python train.py --n_layer=13 --d_model=512 --d_mlp=2048 --vocab_size=8192 --norm_eps=1e-05 --qk_norm=false --tie_embeddings=true --init_std_down=0.00236 --lr_head=0.00777 --warmup_steps=200 --schedule="wsd" --decay_fraction=0.816 --final_lr_fraction=0.1
Each number is 500 + 50 x the weight over its row's rms, rounded and kept within 0 to 999. Layers, rows and columns count from 0. Numbers have three digits each. The size before them is the row's rms in percent of the matrix's.

# down: layer 4 MLP down (transposed), 2048x512, rms 0.0665, rows 1663-1762, columns 384-447
# up: layer 4 MLP up, 2048x512, rms 0.135, rows 1664-1763, columns 384-447
down1663 103:581481456576484503540514496483437472500485541514608428556525416524546566475502577482542442656415592501471451432440453636545622427440515509541486475500535590445528520482513486465432590597520483
up1664 107:525508434489519467496507513521568599465473474581525427449583452495448506404497461468393515426486469397519470480616482574505507458459561590462436546405486491471540500501484521524550585495503473
down1664 106:514579493428514482488463589397507451494489509454487345497566537563534550473484483457421538530397484592401570379532592484534450522500481516524458500492477466533513563487442524503618509527525481
up1665 099:476536549453478522460603433457575581589409507495536501565571526449414534474524668422494568560546617454516515463387544377515442437456479564438523455558491483425501467547555412444475430467463490
down1665 097:560462469449437471495382446545514488568443518490558570485498467458507461475516525500489509469468477479536522345458443514516499486532490470471528530456564483442485499473522527425489563453513471
up1666 095:552624515511591377529466514495514516495490443543548524514504460472529450549600479517520452518456526569300497421512488492560470545536504485505536533497495518450527428576411540507557567483490486
down1666 105:470488487527530572504495516431473493533448446468441519415455547436499574465456529519425500528525548572501495460598459493497535447514609423454537544580460556533508497540483595533461524506564564
up1667 102:465540500450557433475563535624471610447475467493493534555613445403481582465539488504469567535402488472444544484468547611437443405429510485471503456556529516503497499518534429516552497518521519
down1667 096:527435471506448521443556467536453465529480405506528548575555467486483505509454544576508426545485525531468495597428519488640523402520431511438509496416519459543449453582495547509577513439506539
up1668 109:549402474495538505496448493400509450536485530506508453476409513537541428419546524471558500609495468449436516495530545455464461558500516457591430546563527445402422540535517411462441457538516426
down1668 107:561547549419513522551539473555449444498447464572517454475440522473594541471485563625467466483424504515504495454568476514404591446466458556526414515584447444475517533522572530532621428520501420
up1669 099:507487459512477573483519590463558475574423486547530531546543376589504450489532548457510570547564532496471479474560685471576425493602465453523365455438509444490411530421415513539550444407481446
down1669 100:496413449538408470517492496467394495534571495461483478497476449503558524487496545584521513470479614595514478493490555463536528499510505479589462564448464433530494483492497528526581599463535506
up1670 102:553457507527560501454503456546511452496554416526461567477587479480541538519516536446490486516552448411539489459502438472450561491496502448462498519406489496518531514484460478623471371478483524
down1670 101:544543587537493432534517513552468533451481502493393504434524405540506499584514479475527550500483625436429470497536520458521584497495571558550474543506510486473510537450468527441497467502469476
up1671 094:589533565532436530464492531586492502474500525578451557440498447540488425443479488510429533507523459540548473558485541450423529475515486464453411495390548462461405515422520503495516518501488539
down1671 095:508481469447584449465514492505430486544414482544506492459562594438466420536548492423537506483478501492553464556565521568455515521427471399547607464532501551526476503534594480435532448465499571
up1672 104:579513521521477419475520496447483543512511434506467482557521471501429520466401508474504453560532517484460506462483457385514553488538573443472451466499390501475493538483473469415543463530470517
down1672 101:485548570558490561498467553505471540500631492580404490535515467599478505485491490547437536488464573435489528527465469461581487360484507484524485505485430476569520480489538582559582469505423473
up1673 096:496543543484503494473539492483532468584468593475475454569523471442523528413539491439545470490500475410415508471468525560471530476530480515520526495541567432477383543541522543475591584566467507
down1673 098:506535548496566524494564436555573399531514606439531504484501566613533540523524472571472441533422505590520454460502466441479508589521440450463469526516439459531596464471570535509588419441587473
up1674 095:540557470533484623481492529463522505489505452437549616484558386475405447528566497478461543518567654534533506515492463539437449526618503555486531502538545553498375461491559536526508408536538459
down1674 073:474459465536550494452515537548378433512556444480444536444541497540441480443507538492490479576565514509645435485505475506556535514437404540535449424561493502567435529540617511470558382573530578
up1675 103:491514514519421524550573675514506407529492505514550425564547493433445372485537557539441519560499497524558461425505407474496533470458417523369536546537595543497467492561577472449485595480425521
down1675 107:518559520505493475470520501475485558563538486528513487378526449544564484597459548486527569427455610509521435643503504570393619521545515534561473599599508454502611529422502558386463526542491540
up1676 096:491611505415523620506526499549525545558525516532507486458514437504510508399387475459519483521554508438516392546469506584488458405407498549497523513568481536538457522528510429494464586575611549
down1676 102:595370430484490411514500476469589543482563456587568534502515553527447494551517516484492546452487516382500533416452510429614542541600488485494553560500426424469445443494511481525551465581446603
up1677 094:522522507471547515446542482462522509507436482487471515456502553579568537422451663408500530421449446480424527490499488454468471517448554525536539464456542506463556497470435441560477624517436484
down1677 098:443492457414487536527528550500485461460348464513483527669466498513502503457539440481503452392389424595459492488491542477499518497621492400605430483427482481499465539420440523521482532514538547
up1678 097:518613559565518534513436502463435400444496660512451450505472498472494482540488539491519474611496480483548501479519592478471449502534470467571536513560405468522451485423444498404487434499461512
down1678 095:554479543489430512443457548498485522419483513514542511552577497650479509524537482536524491441516475516577531504544423575576608367582597590553540406603540521438475514526399452533427524503511464
up1679 091:551533546499514538561562521493580448624502496560555392620494429510526492487523578496465559482442575561546435440534498423527369556546519490483450504475569524501571506458524542455445594442583562
down1679 092:482520474440411559527502493471498413531629556450520527521477507459540479533486505480527493437511497515440446507500532462520525477558580482538510499437457570526472449504548497531497513491484505
up1680 114:416396501562561436542445451515557468532564494593519434521517546481594401518366456497469428540426544498422474459514485522455537519546527548517513483455463557485495481540580517514563538524595442
down1680 114:505419603578512406529599455627481554546554457446512479466505481457452512521550613456468477475563595409473491508558483519553511486489452517429571550459465425469478450466437496450572502453524489
up1681 098:524548519502402480485540500535439510535535484455559496496484459419564502499509551452513468613578556481562513499461541464516527489530605495525437512446469498464426443476455508535494584521607474
down1681 096:514505422492518481440530506551486526537567534440594445528361483535453500524508492484472478525465462483505518479504566506463502520493548469473513490491467494386486575469510435399428541504447477
up1682 105:465470481558582528500525581607522383403440546503467494582571501521380578469400421433475458495531479476571561532575506481531402483412473466530480567553536511517482488549447544439535567428358399
down1682 106:452482557574538488546503515523453524505529496512461440573602470511407518539457518434623589536458534459523439501581487437451530469453458494475498548421493465462463524547500542469559457487485471
up1683 099:468462517433508570476481398514430509557448496459499496579465547570460481528448509522503526482487520534573409536483418456367493536463482437450503513493486537490527520489490401545520457446468527
down1683 115:486427540516542533533416441511552485552507478462433420522445561493478504461530460468530482447552540506499497472546463475462550521582426534567588399519486487458494542505552398474430554522518516
up1684 109:479445474506422562509492464510595420574590465535455422526419453378516587479406574464426628462476579580494599516570416488552466510417490495449462549558463438551505422516512570411471556459459555
down1684 103:516415467459549485494545510488447534499563548479547469508514492492486502428525486487493445481488488496542486443427554454440462527456447393537430485478467481530522461482439615618485471563531413
up1685 115:521640476445522525521534548551438479488410455527538460596531500500493547511550484554504423540439471536377505492500380590495491518516514475511498456490463487423441488452501490517474417481519500
down1685 104:506512472473477518602442511484525626492482508430530501560531442372446598432579550475488549522542511530447519583554438485518421531521395502448560519518551473379527514514506463522598470581503483
up1686 095:496579469549653510585556510491486433499528531550480489520538502632481499469475420575477593564519458545554497469565474500544511504460536602522568447407507502560471622499444501478522536573614475
down1686 090:407537517470489560546432482473484558518504455512517457576469569475466446536463584461434472515478531497496516396536529463435390532484457431506459536467447586418523501556659429536559579469457494
up1687 095:488549489526549492450471476468538329453437527538437453531541429549516486483510515612526534458534428484581569469551479536508467544518475407451504588552497547534473514519550484661550556541530497
down1687 069:516472523521497549499553560542469492471494472533505599562582503436525447417505478500449520571515428454545521570427603579567589426491549472471505448554550520481417586447541466427402526482466452
up1688 099:496549466580496539598480500517514580637459526497549497567482510526426514511509498563498372473482520494535442580454511524501515493527461491568398531555450447523444514504534578437510527434494468
down1688 099:417488406549442551443502532432494519522515558483532436491596488565531574497508532554472558558462479404506436486455530447450507556566485458517529526495502514472469556548518607536506554489526471
up1689 106:424537484491458457477453479554502384558468501567523568429534451394501514538504563531506468600464561562587487545489453466515505406540483542480553563574399476475541452542493539501568532501563418
down1689 097:501576542535472501444495512516538450505544497520525531478423464397597570533483502497480532455444504520449443513577499418543510510453426526513590535551457524496486507535582528458482539449488500
up1690 097:511509488486525495517486535638491503533554478528561532503566511452468495395509507514486506509464436547526514512559473538554458458517436562498512509505489460542479489538453466559407457430492474
down1690 109:438455585414446534509379423543483520538585526439570525453520517508496533536527559481507471459522455409481528649547537518494507538502471495480608444501418457496490478421481469469586606507537405
up1691 097:470567506497505535523552522542464404560469675503439458465500579353515458421497418541593498459450603424446431510495487429472514492421494470430420518508551539537525522504528470439551428553503495
down1691 101:544519585543512475429427496505554550483488406464530470498483386541440511490555471495464440470499518480548487481555489531530508585539510502428609489548510501423478567490506594538591475493593497
up1692 096:468446553444495530649489576538528486356573516548477525495533473541392469544587552462477505561499385523475360426492489429518478550513523468522446474481545543387526366485486499507549556461514492
down1692 069:506485504489589460523399429454473471458551499463447505485499503500547453572421433548565456500486466449472523481455494487549490485592482493460480465582526566519458374502551534451507482456532515
up1693 096:454579510562546508483539517543571499483482579525457538558496491461537589439484528486429565550458502500510438396494463490622593518562474480596409433554571430449451467479476486470528487487480548
down1693 094:427522547448509388403452587499368496572470502541466471440505477472459543516467497510416522476407444445552513496522485512529545424504453474495536525518450516497520504475517522473500441590463510
up1694 104:539543488518531448531516488453444469492463438441485524479470393434505444554540468440585586532449501513370553419489483548551510556416495539453468487481556516489492541476515516506500567566417486
down1694 103:505487458486472522450368425537470504535618444513482584499482498547569530481524404390543548523496439484484532359395585459445539609442430448585520451500430567451585469557438429468485530519608492
up1695 099:631477540588570497428537507472603572552477533528449524583527480424472520414560414499530385453493502422521437488503455413538588575491624537523472470505679536575525422459400497486501485491477455
down1695 097:461475452488583535545500425539537528491469493440553509500469560461435606395466484523482464539496509415593496483589579533431465455451551525530500465581479447439492546456428498496530522446523513
up1696 097:506525585475500412529455486469478539556550588470516462484519449475568438514563485544524445483444553444489488536439546453523483565550471481523535446428589503569417510444554499452467565440500495
down1696 078:495612489469387469523418486519538518423563421486424503483492519490481530503535493499375463482525532535474460570464487574464538431476603444622504524571379588431408495520523460602563489507489491
up1697 093:537467496521464491514469507525579503478552523609474545432495455441481371506577514545509455534518571431472479535503488443557524524508557461520484448504461509484529454476507486470468535551539482
down1697 094:489501403505507499494491486517526583470490533599465434418465510518533441465479540572501461531546576400551454499404481502484598544507594479457465481539510651487450474471466575442621459527511436
up1698 091:453500502477585538519473516600497559519556578343561466470527528523490616535518529451552465494510476454500500579442557549489431615501474553649485545520446401567465448384544496551513527456560441
down1698 097:530551510506503568526401553505529526492428544534506529560466485404516527435535564529484550426540505456470432571531569536497509493491526493527474458593486626405520606421450416424610472498554432
up1699 100:475527614450436403514414623474484483554551531486510556491473546456501533481523514469490522437447438479477539558455605406349531457494460522450434531454576551487511403564500513491435490538504474
down1699 100:500532540458474554484461545448452473491532511473479507383549455520532441500484564495475552511493512527522434479496570513473513511486515494569556513437536554491476492551357467455589516442515468
up1700 082:515555485588462418495516458528523534512515518397453509502528442546437423445407511402440594545519518554464456434463531589528492597456531510579427495548449483534496455427529463478485488488475537
down1700 089:541437469505563632475454490543502419393547549517553479467445465553518399429464451599474509472452474468463474462528507574388575452454478478424454541444483461452443541513517444403563442539525507
up1701 108:410480454529524487494498577428486451482559481588502413564507529541557457443412503481456514425485587546497460487431505460435498452489532567560525466443515481553459510477512486456564407530534445
down1701 100:486519551514487456556477562533487468480479500513549492535557521501505516525464564438482461478604405545524453519507538385484491570555558497510468497610554447403397490539497543437508609524485501
up1702 114:589454553396436448548483406462597465550576483498507479454487509485526542532436584497581564432499501461484488481500561507493471405422454459552473614535388576494463481448594437438519482486492579
down1702 114:460531543431520475476485585476548505432523462464524443481542454489423567516410478522532513582505465490385500452528523406488537498434453420449460491560428528625482459572566497481558491502481434
up1703 105:534511461523584492452417478522482507555541559546518580510471441521556429567437495465453637549494571511550406504524363349531472507516557441515593486612491449586520567461461542487424544508526416
down1703 100:554455448561492540465474492410479531528489470459600583514480461597532531508478510481458445561590555455420452431517501562530575478519412532473415533513402447544518463552486525555559468497437546
up1704 102:553501516550628550488461535507424519465506491509520486440289531503562531524557558483499431502488481528505490516499398528505477479536505450441454539465558510493570507474530373504579408464485548
down1704 074:474517521465514578389481553544473485446501554505471524577501496529470437578510498541451608470491466577426430536485475543526542519483481613533503502402432448604501506433516473517458534486540461
up1705 090:573481486407538564436486515465501481475536502503420529466526450494493524518538503486440521599560486435473469483549470493491464549434548399444446490495510503457576530521483564452484434543604496
down1705 088:451480500557495598598519406529505485443455512632552476445589536519428544543501576575488540523559451475429551523512459536552445489515549564531567406537439489492494474528472394497450445508507496
up1706 095:488528508460435453466576549578560441515484440494567443570488507503533499542505550502483492442515501526461505586457471515519567530511485531448493563530464391426513533525445529502451511512472570
down1706 111:511533519668501572446506490508541433439496383518443418495424416507425493590487452459501561433512506527450529517513520465428595529415452537531533449452579478467460467574562532516549515473532444
up1707 095:542505462496558565555410584494521620518512417510548471514453512484430539400506537492490461552476432553527575561557393548502569540539505491465490449495511549577514498506504510450506576551567590
down1707 088:613532409410471459520455427508498488524523509400434546567485402577477509515465524443433461488478559419487414601511569505461507479515546501541515534485528505399531470447580501558453496574635455
up1708 098:486542520467418592572543528497466477495403475456539526576525454450460506324431528555550515378563610522478473535518422406515437373540503445523490507500536520485490534461527412444497561430453450
down1708 093:469517501412479513496575431582608562489456447561533571580487504405441522489468531482444498490513481458464448500580566466371542454470413558435412522495438578610459445479596480541400478521479463
up1709 103:651567467509480484511396626504558515466506442506499535451466491445538571467441543474483502519572510572383557554537467457468463562544431514506446553465510533550527434462475404515467526531443423
down1709 102:479497464512532568528445454523509485483531536417441482532594540434558536497532474505545456540469445438474452426519459526486504490519535507440472481511520437404548563456592480508492525514507579
up1710 103:489461417451493523584436405353474563565378505601531475538530429519500380550467509519592578525453435388488589508453512422498468481481439494557492532505526495561503468559518539566473573424554457
down1710 108:381528499470417566532522506479487474536413519508566535464466576482451517454536491511428525501459445524469498629507479469478529478407552505544525481482502551512445447539541430577420480451447489
up1711 097:490535406466499533400448581556556468497429515513626469448400583484527495495448494453512517492545529515581443509516503546547514457425482547559470508527425525524488544407543454458447387494511578
down1711 097:472536445576560563583470530400520574506478474415556551569514523493486506491533490373392484594522641493464545473514467436531534546507516417462445534486450470480473510449442514441598461522378600
up1712 094:491549520405513543563417482552556540488536600558392497562503391519574494466504496463548391489480458503463528479478535439468475502433491615464595422433477538456496476440472510478483474549619540
down1712 097:442422528439517512469517421560571459534451490504506544399486566444591513452498484539531465442506424423485429561550552408487555496436554512522461473440504494511558410553457430471555593527451539
up1713 095:446521543423458516553413419461486488530493433598575536495477393611552587486516628518582508582509495487419524464426484368481501564511446568521527467428494518431376495556530487580548566529439534
down1713 097:528486572527484484492463471472534522468536481599483540443513422588540504452520590489518535461509543585439457524433517571493495484504518527546543532500460502480496582461510441474468453521505451
up1714 100:441520495548475523460480456526542485453486477503492466493374498493486508479523469471540520486537486452426491512646498448518608494557506510467534523556577508537572509489528459475508456544428587
down1714 102:490444450496504451528467408520422563549419484469566512454532604510497545539476482455483503423604498575510524550475485507554392612547464462473563528533499465454537542485517497469551428464610445
up1715 099:425416442472519451521473480517465477577449533608468441612555489488524555534503538552597592473389458564457498571440498574520562462505463427514469513552474509471481383475509417558586532556521475
down1715 101:473422451447526491459420523486469470441482541506454596393536430475508491417528507461571483516438536456564528499441493499478493594448489487473545498457543550483634512479569603498474502504545454
up1716 092:480543486447506517553508500380469597527520431436453499616437445563525356549484504506543535566509522587479564461467458538555430532551594530554499530473516520431413508444439536457535478479518432
down1716 103:491501447510570409439535441508530425568538544475544486513497548468592483454526404556499432481556572481469494483447450583511513471462525479533501470503449449520531563544473460480425508471456466
up1717 104:533489486494488517497567443508478452396548457482484558550561574520506469475543477491545513451531460435564474398574532539466554530499546488477446512458539473512450449512442510471514424502514524
down1717 100:442557553473465416448557437527507570543530472543484463535542489601518435439449586413536507525569533564505405517509505544531495463391568497477482451442513503562536528460555386544542579489551490
up1718 100:566648509495495417547506396519521497491490612510486543573532533391441521471499482438496554578501426444572555473456500515474492525475569485516455526542494456539563485493444398462589544363445489
down1718 092:567585521473453554487455489492488440484531475485497425527567576498445489531567532446402558636416509514533487593466514485543555503530494441462464502509509613526461518537572494433543457559482573
up1719 097:452501487500473406486583501518497498397505494594451537401383506486442507522566526478536534444555489493550519366539521479509523469471504597504528521574518555500520467599507586435521593501418512
down1719 097:502444474517537499519545442474528558493491612444498542555530348542486530538439591455379474418575548502497493433503524464464502558520471528452528457506518492541581465479522486497478512487561489
up1720 084:440505467467474520436661535553555520456469472478494548496486472540559490461580489442487557541500523580561502443534475559498548513453554494496450562467498555441477499515473441510554506494558426
down1720 089:596474440519498510452457497472521466502525526531503578532441508484535494494553558421488452568546546451480483483586553544515487475503439491479602539577538501453480492381458531471601513547499521
up1721 098:555544565517517473514558509441491392407430445538487532511520526527544560567528470551474434465517452542468473509451584510595484522477469520612512478457554441459504518406515412400462502453575544
down1721 099:509459442490528427527519475533428474446558480522654437474501548526431515504434461471515621389531464473493616508507477518499424475446457464522544495470447472565435391476452566452448543510489483
up1722 093:535539502508444456368446504473475561554508566560506543511513523458492522485520526581470556509440591475450459471496487420496463367477476478481493508437486438495544552515420473585586504553519455
down1722 093:496486479550470448571516494452526451518559556499544565532433496528526474495491456507412463467529510534443520533494475546487427476572473425528474454396540508471475539510573469453490503499439476
up1723 104:453484552458399411459438500431509507519489504463540530588491516577447591561403575479539452486561510467467508557499525554515517537514521411521525508475492437497483533479488483540456468431467526
down1723 102:454509418495507492474552434472423547519483455454482581502589498486496506528514530480453583537484428497506563508582536529545514560516533457409365452559436420497402476511621544532538468424490461
up1724 101:413476428477459526422496523580504464481445478499473552393523494465519584456448485554576477557497403460475558504462549468390542535317578618409459491482504566513565486507483490522492528558497489
down1724 111:580494451520421528503584533476534529578522401458550510527499484502490634460518454518548489497590583395448423495521507550512450506465523486460343461476479530452439493543544538457544494559502498
up1725 102:439505545598442524511411464473593523535452447379516587507520540516555549633517475510515473470421541457477398611498529534465442526560441570485537452510534603430388467489493583486529473514623509
down1725 095:531543528493477485424498473563652626454446421462424466435406476471591546512491567467409486491459457484485482512571524518471510549532537492409518557537565503520472513551507454484495575466543504
up1726 105:470537557583596595525531539479432392583466478413412432593481550466528510519546409524543534457475468443562480451431503591537640494525423471471476531447517539519521380465417438491435590554558413
down1726 102:485370580493539499496548459541436431555547574474448523485516531437564529497545564525552500480522537536496488558501487452484555573492489533373546489565446471417495517523552545535515530554554545
up1727 093:520499450547487473371506462466493515528574534578450539496480533491537466494451495505547553519533497493423456543429453451422513464522631473475481489562496563414539597486502547410514512408517483
down1727 097:458526404484531563599473517520486545469432539450499482524457418509465520471378412495512527499545484556457457570519595495530538528575433392515425543538490545422448474550493532579482503460515478
up1728 100:514506469451539464604547524489585433489537532443553503459509503491517498469465496574598525495511492480501553481433564431400464471471575471533464546549469439489560420599524501550441517527635540
down1728 082:435495480494559536442456384518590446543551524522480501489417437373540570497496423386455460490566537426522519594530536494581500576488526561500518439493480498472492451512535429494538466493474502
up1729 100:394361465620488445414450523468604572544491517587521518466477522509429560473510451434522528503566520608524489498559495511557431526494454484547576454577543532412512504479524487490481499522494472
down1729 090:433558473624465585528449447593540592550477500522514489517476517512482514451564457467429467538524510490459482533452459512522438500562430519558503484503479578498531468488454558469606540518534528
up1730 104:579516485489530568531480512529511625498494490512464478510461429471538508493558523534537473517456528564512513428485452580423413471448559532485534526500488570435493495506496486480485466493600480
down1730 108:498495477505499565595456460545577522528593457538513552550475558590576514454548517517529466541522519425477443548521470595436494489553501482524504502474491533468572490500466443469490503505532530
up1731 089:530658443420482479451501491606445495530535508520504434525543500441570485535516517494504444490513435515563528442540503516553474462357535656505443525380562505491423527624523499500417481558605541
down1731 096:505464454482551444552434415505600614569535534496522534526503583519514460577499483489587455518552621435494501485438503475456538462601536483465540543503461500493520507466558632525526516486512490
up1732 092:483452452468525566505469504468495431400500524490506488591505557507563493553577523511558529481522518500395574475471493537472510437541414489438519570597524602491484392550503497424536570457522537
down1732 069:495535578500540551542458518514517458505519582530536449478491481420463574514488451524446438588485449473447493511552476507503445545546542466483512495523525533540547453559558475582531529455567510
up1733 097:543492531606507510449532638500536520410498488515414533468523415553471455535519521446539531545500465487505471517563566375505508469445587496448487532516550481480430543483549465539452498563571458
down1733 094:493460493547504483476449514456460582555530500524344544530587501462458509468451520477620535455568410525505543568527434598435559453603487516543511432480441566454500531574539449495508501526502562
up1734 093:478516517480451404492462574522475402486572493570562603460477483476531475475469511449507453420431566477503484501552561419416556463472425341525500567509449505466468481479542539477546586541468446
down1734 063:515563505485532426557567566515511452544511457509537406583497550546535478421556616544504490512580462518565513468448502576458518481501494458473487504496462504489425520520509517445526430554652564
up1735 095:494510480405524517482479524431568594471533489428513583520468550501451456439500488519434467578449629530478513517486540380535520529490454521581492574515481486509540444486426415501554497463468537
down1735 098:467531489489453523492529437492452464567555459590532427541490525561547460440466490478541490591430483450468507404493526481459544464458556472465510528517616429562513513382506441499457607504487537
up1736 109:488459485489536483644499403603523578512465518589456480532491507475434518497592480522543509445485409563438486570473473502521502432498531470459629528508477461432561494586557527462468457471484510
down1736 107:563534396508471542522495478532483535447545622520482496486462451477472590517591447535552469515537606525484461439457556488539489481537514410581527489573463531468499548540489523420500498575439427
up1737 094:494421478505496427460514538467414502598550523466482486512560488489541465515467522584488590493558402466490541523571454470495593515480550486482574513562491368435475438478521553508527550483439454
down1737 097:471411468485534498474555495520467539526487490411587493507568539533609454527594452549530467436390430455571474474575476531483492424570605509491534537513518559484470541440560571442505522500517474
up1738 103:376488456581476493396503584575487441538531531543514456534530501493490574502426558523442504561503555528466453535456546482530434479497574581507541563483494434387399494437559514482454535523465562
down1738 101:478530563537381559474518599454517431532522554539520479571568519504526538515418561608547416512569462532442537434507538591579453567523554554453442487494498524532553456621560406471498604487432486
up1739 107:554479444452503542541517502428528530472560532488529545555537519530457491478494561451495510445507464664523485462501560569537455547446445528562471467451493446554495435592504536446497516395545568
down1739 112:485620599482560489500406503487440523525544530573484423564475609493482567519565472466454430525538437581541516510468516513516522516460533448463501566468554550580509484476500411444472435560489374
up1740 110:543526450551568480501502508533570572462549592457545469446495503538579445482459498548515496550412457505461477427502500461494464587502468480420408432419530467521492506531478534485522482483463585
down1740 120:482504487502590517468464546558522480505492591510487536481444526519535498489471539578430516437440472601575543582531549484536550558493417485543523557538495546461446569513576572465526410538489579
up1741 099:521469446458449611525429496456472396477402443431470544503494507501466493392552548480473543415426569566470573502495461539617565499524513541532526564488559467422479466500506503682405484490531469
down1741 094:468459560500456538599514541487596481493558589452511561413429489511475591477555556426504463563539400501559493469511487473391500479464441459482480442505412429565497614502446505419545469534538488
up1742 090:470493511480549502404511517480482428467403440456507568500486463532536432565405477512453592510545486466500410433549485447524519508516363492487531413539532522366501487510437508502456519482435417
down1742 092:525490483470466463489537483531635559531439513579527521535509498550600493610502456518480507441569539501433371462447486494522485430536364481502483531516471603545511397625541458446474505462573516
up1743 104:494515617458548425502466522448456465391486500519545494543491473499542502511454494510584556433526429467502470538516486471517522531498469465475471520530514425509446516544549506528417537511562484
down1743 093:552502523543522476531478497534482532569522528424444437550441459566391591534484485547511469450528436603474590455446427514474515479561468402460433543464553539445471531472557426449486438561456488
up1744 101:418604493418468467499511436498523537500401497516400574557520425423538420630515489501480595430428573577546520518460428455548521361474503491513570596473464461466523381514549476479510585566464558
down1744 098:504611483532539533535570508446545506447562479499594482481496487382380542448518471448491484481497452495496534458581436528389474526508469487539451552520510526542430564471445502483439481446445454
up1745 099:540484482494464513587485553522496524419536607516546576431549491402449502496481448489445536473490533528411621450479498459480483505505531538491431520448517448486413471471570514487533489485478499
down1745 106:452469488463615500567555508496495431445437491531449534493527569527494523516484576540530510495543564474510480555617457480498540519484424377478534406495532581515483487480479455491463569463562458
up1746 089:497499413508534544424453401555550522504517481460505606508554412487479504572391498451490545490442495494566565491526480532461446402579533507516440468586550532499459505481422475535515525510537456
down1746 096:381417510537566454439540492509526495509404465489561556546518451474480498599465493489512459525553532514554517367516451459454475438499476448566420425524514454460495457566543453515472503517529462
up1747 104:489472547495508422464446487440394506487533522531479499570517551493579472523533527386547592399472484562423447458504619535533598562451563391488595588529487480580405575533527487467547468519560476
down1747 106:562471556455484565531449443536572496471525471516465517475525467560569495448517441470474493448507524499472540542535487559559481499602451549555480479440502482533428504474535517478482478569453616
up1748 097:470499549504499529444533592449535510550437524487524499414376422416448390452558565455474517473473521431537498514496442480509543565461648547604528483481479559553573545490516474506465436462454453
down1748 100:539585417495507501510472518584531554419512549493499476470397477540488486470379550460546484459459566555421555452501492553519486494503427432506519407512493532525496546529448543491496512490514500
up1749 107:505435536436447510527511530614501503458520593506431555606446484502435455492466495500460524477491509442479427528511430494456634550466513543552538505523505493503505500472475527516471514422577490
down1749 104:530466469434557481524455492603528498459507458609606511530474444546572496500510471497508531504507545541494534444523389499499394391635482437466484486519528510566505412404524461484519521512501461
up1750 095:515507477479480580488399559481538444511504446462542495490401470444541598526566564435482481431550501456500565502499603410430446514454512546488399513443453433446523507465490497567544430439439470
down1750 096:484502568528493443508452500612507578498439425478467407420494431456389522567496638541509547441398485453447633473498505468493547549530513515551485523424384519489489609535470457574496580457505404
up1751 106:582582520456524545546473492451424516520494490501536491546477561491464487585484444480493522509462505571391546535574477491515474451526419497533520478499496538559530563455437464535509448430527520
down1751 104:574500528543496388495422616445519515495444508586485494499537510549534484523462458461561583483467489579511573525521484509463475501464479513466577450540451452465449548393450503423509490529505463
up1752 100:434488508407506497482432531543551495525529525518448476381534386566394563472474468420430539449526490475466484464567440551525575451532492491425474562512511487556502462563546479488445506591430474
down1752 108:509473511519524501507532515472495515512559459461599455463550440573490467561485426504516427538490507523544541500488490482495580510535552455459444426443479541431398444543551550561483434469513552
up1753 113:489520588506452490406439552435499582504538607605500518505484390541501453552439511513504434536513555447567534529517487424434409496519510517510472565529515499482485457467540494444565573510539413
down1753 114:452549468612397517429487486453498564447570387456561477477531548598526471635613373495518429483478482467552431523483518557511532356483579512507438388458547461453500483523508529479453412487566525
up1754 102:558433501518479375479489488521494496473485478539508497558565444495512467429489567472505493511425472446389530444439514464532448568454548523495529582456468446517553476495492519503529528482519507
down1754 104:547419546543569533513456537550437589437603513486513429477411503465488401595399516574506465483523536416553509462599474470495437555472460559566552443510596585571551514568554410414446601465530559
up1755 101:421582455533453492577466401502487494495488517481497396534482498436521397435464563560476563549534497498482511475484451483467435424441503528509466478441418543489495507652513472574419456481476462
down1755 100:559522510499484616404514540481432573616505454501593498470404377430533489546477585485457499537470522503458460428511496557543400557492572545496544598491432513493623516474503520547554511536475454
up1756 092:489456455470461580479472460520487566528404629491463527425461542450546458487524524515534595509538484452460571446539523470548478477478524545561488593522495509556483332604435529522506482567461392
down1756 093:461447503605527449528483463551610437494532561467577441459540513548481581429622575527487451453526524479497547422530488491506555427520494482435528489526478427400491590544502430497432422547437642
up1757 109:480454468514502518502521519445543454385506543555443588500588474488543520524440467496477415444473467500502515512520546518488524537497443501527394496443484540506574540497497438491466517446508465
down1757 107:544568504436596494597484512552541525470496520549493559465615470625484516497553517505471470510510489513493492625575561561570470474608471571453441480526468571513500465529513558557452492546459500
up1758 099:477543464537511488494479503456489513494463467471576479488412421523473416459483530529480528580441460481456428555462413452484483514474477460447454501488526504620432467517485435560410542559462483
down1758 098:478573542562507540457532445465459464523468490494437481413519444435444600518404424512513494464511516528472497407534475456489457475521471509461466498424493475504541481493472535383520466409537572
up1759 094:571519556426539503621546566491539555458517582572468470448513580531557512597407541471533392525363546401532453489489566528506540355468443556546484472596479531550437576518595491414556544532565528
down1759 097:487522447546381462483405526510511479502441476449468475446548536482459472562492490522550509621477576513568493571487523454551480541490494468485511478423550479467542489538442481607527534554431580
up1760 096:468555478587544486506392592519550540466483484575407514481458511551527510360470515484481512492483443478533494525490617478520535545552464530528491483474458467540390429517518518610462470432475428
down1760 097:527515504490482505364511485507481501530499444507551564553503431403478466498539437479487469549445459545576443503552506515478471502462484490498491474479538515502412533557513516564460485562541519
up1761 115:491432546474406440460420454551511515526515567542538477554584541521583486497482498557619477402427461458510455502522545494503480451575528540578472470505504527526429593484504400455554592468528489
down1761 118:530538516531460502490433540489500527484492478520428559450489515420441477526535507501614444525525504594431513495568550400477511413495482529495500471493535591431457457519499466521496445510530404
up1762 106:487573529500426586506490483609459531564553558503578529534502472448506453570460516490535539539606486483441538492530449497477610439556554479508436487517432458499487537496467442514435429387535525
down1762 108:450581546466449473571443479515440546512502503578476422475528411414488507482556484466508462549465575511390394470491516574506569493519474531516537375515515481489546539508519490474543415489534494
up1763 094:422533484490472519504366553471529481489546569490512502560528514374531488539469479440376478461555476433476504450491426542467531519507457469481478469495516571545494383442473481440472485513421583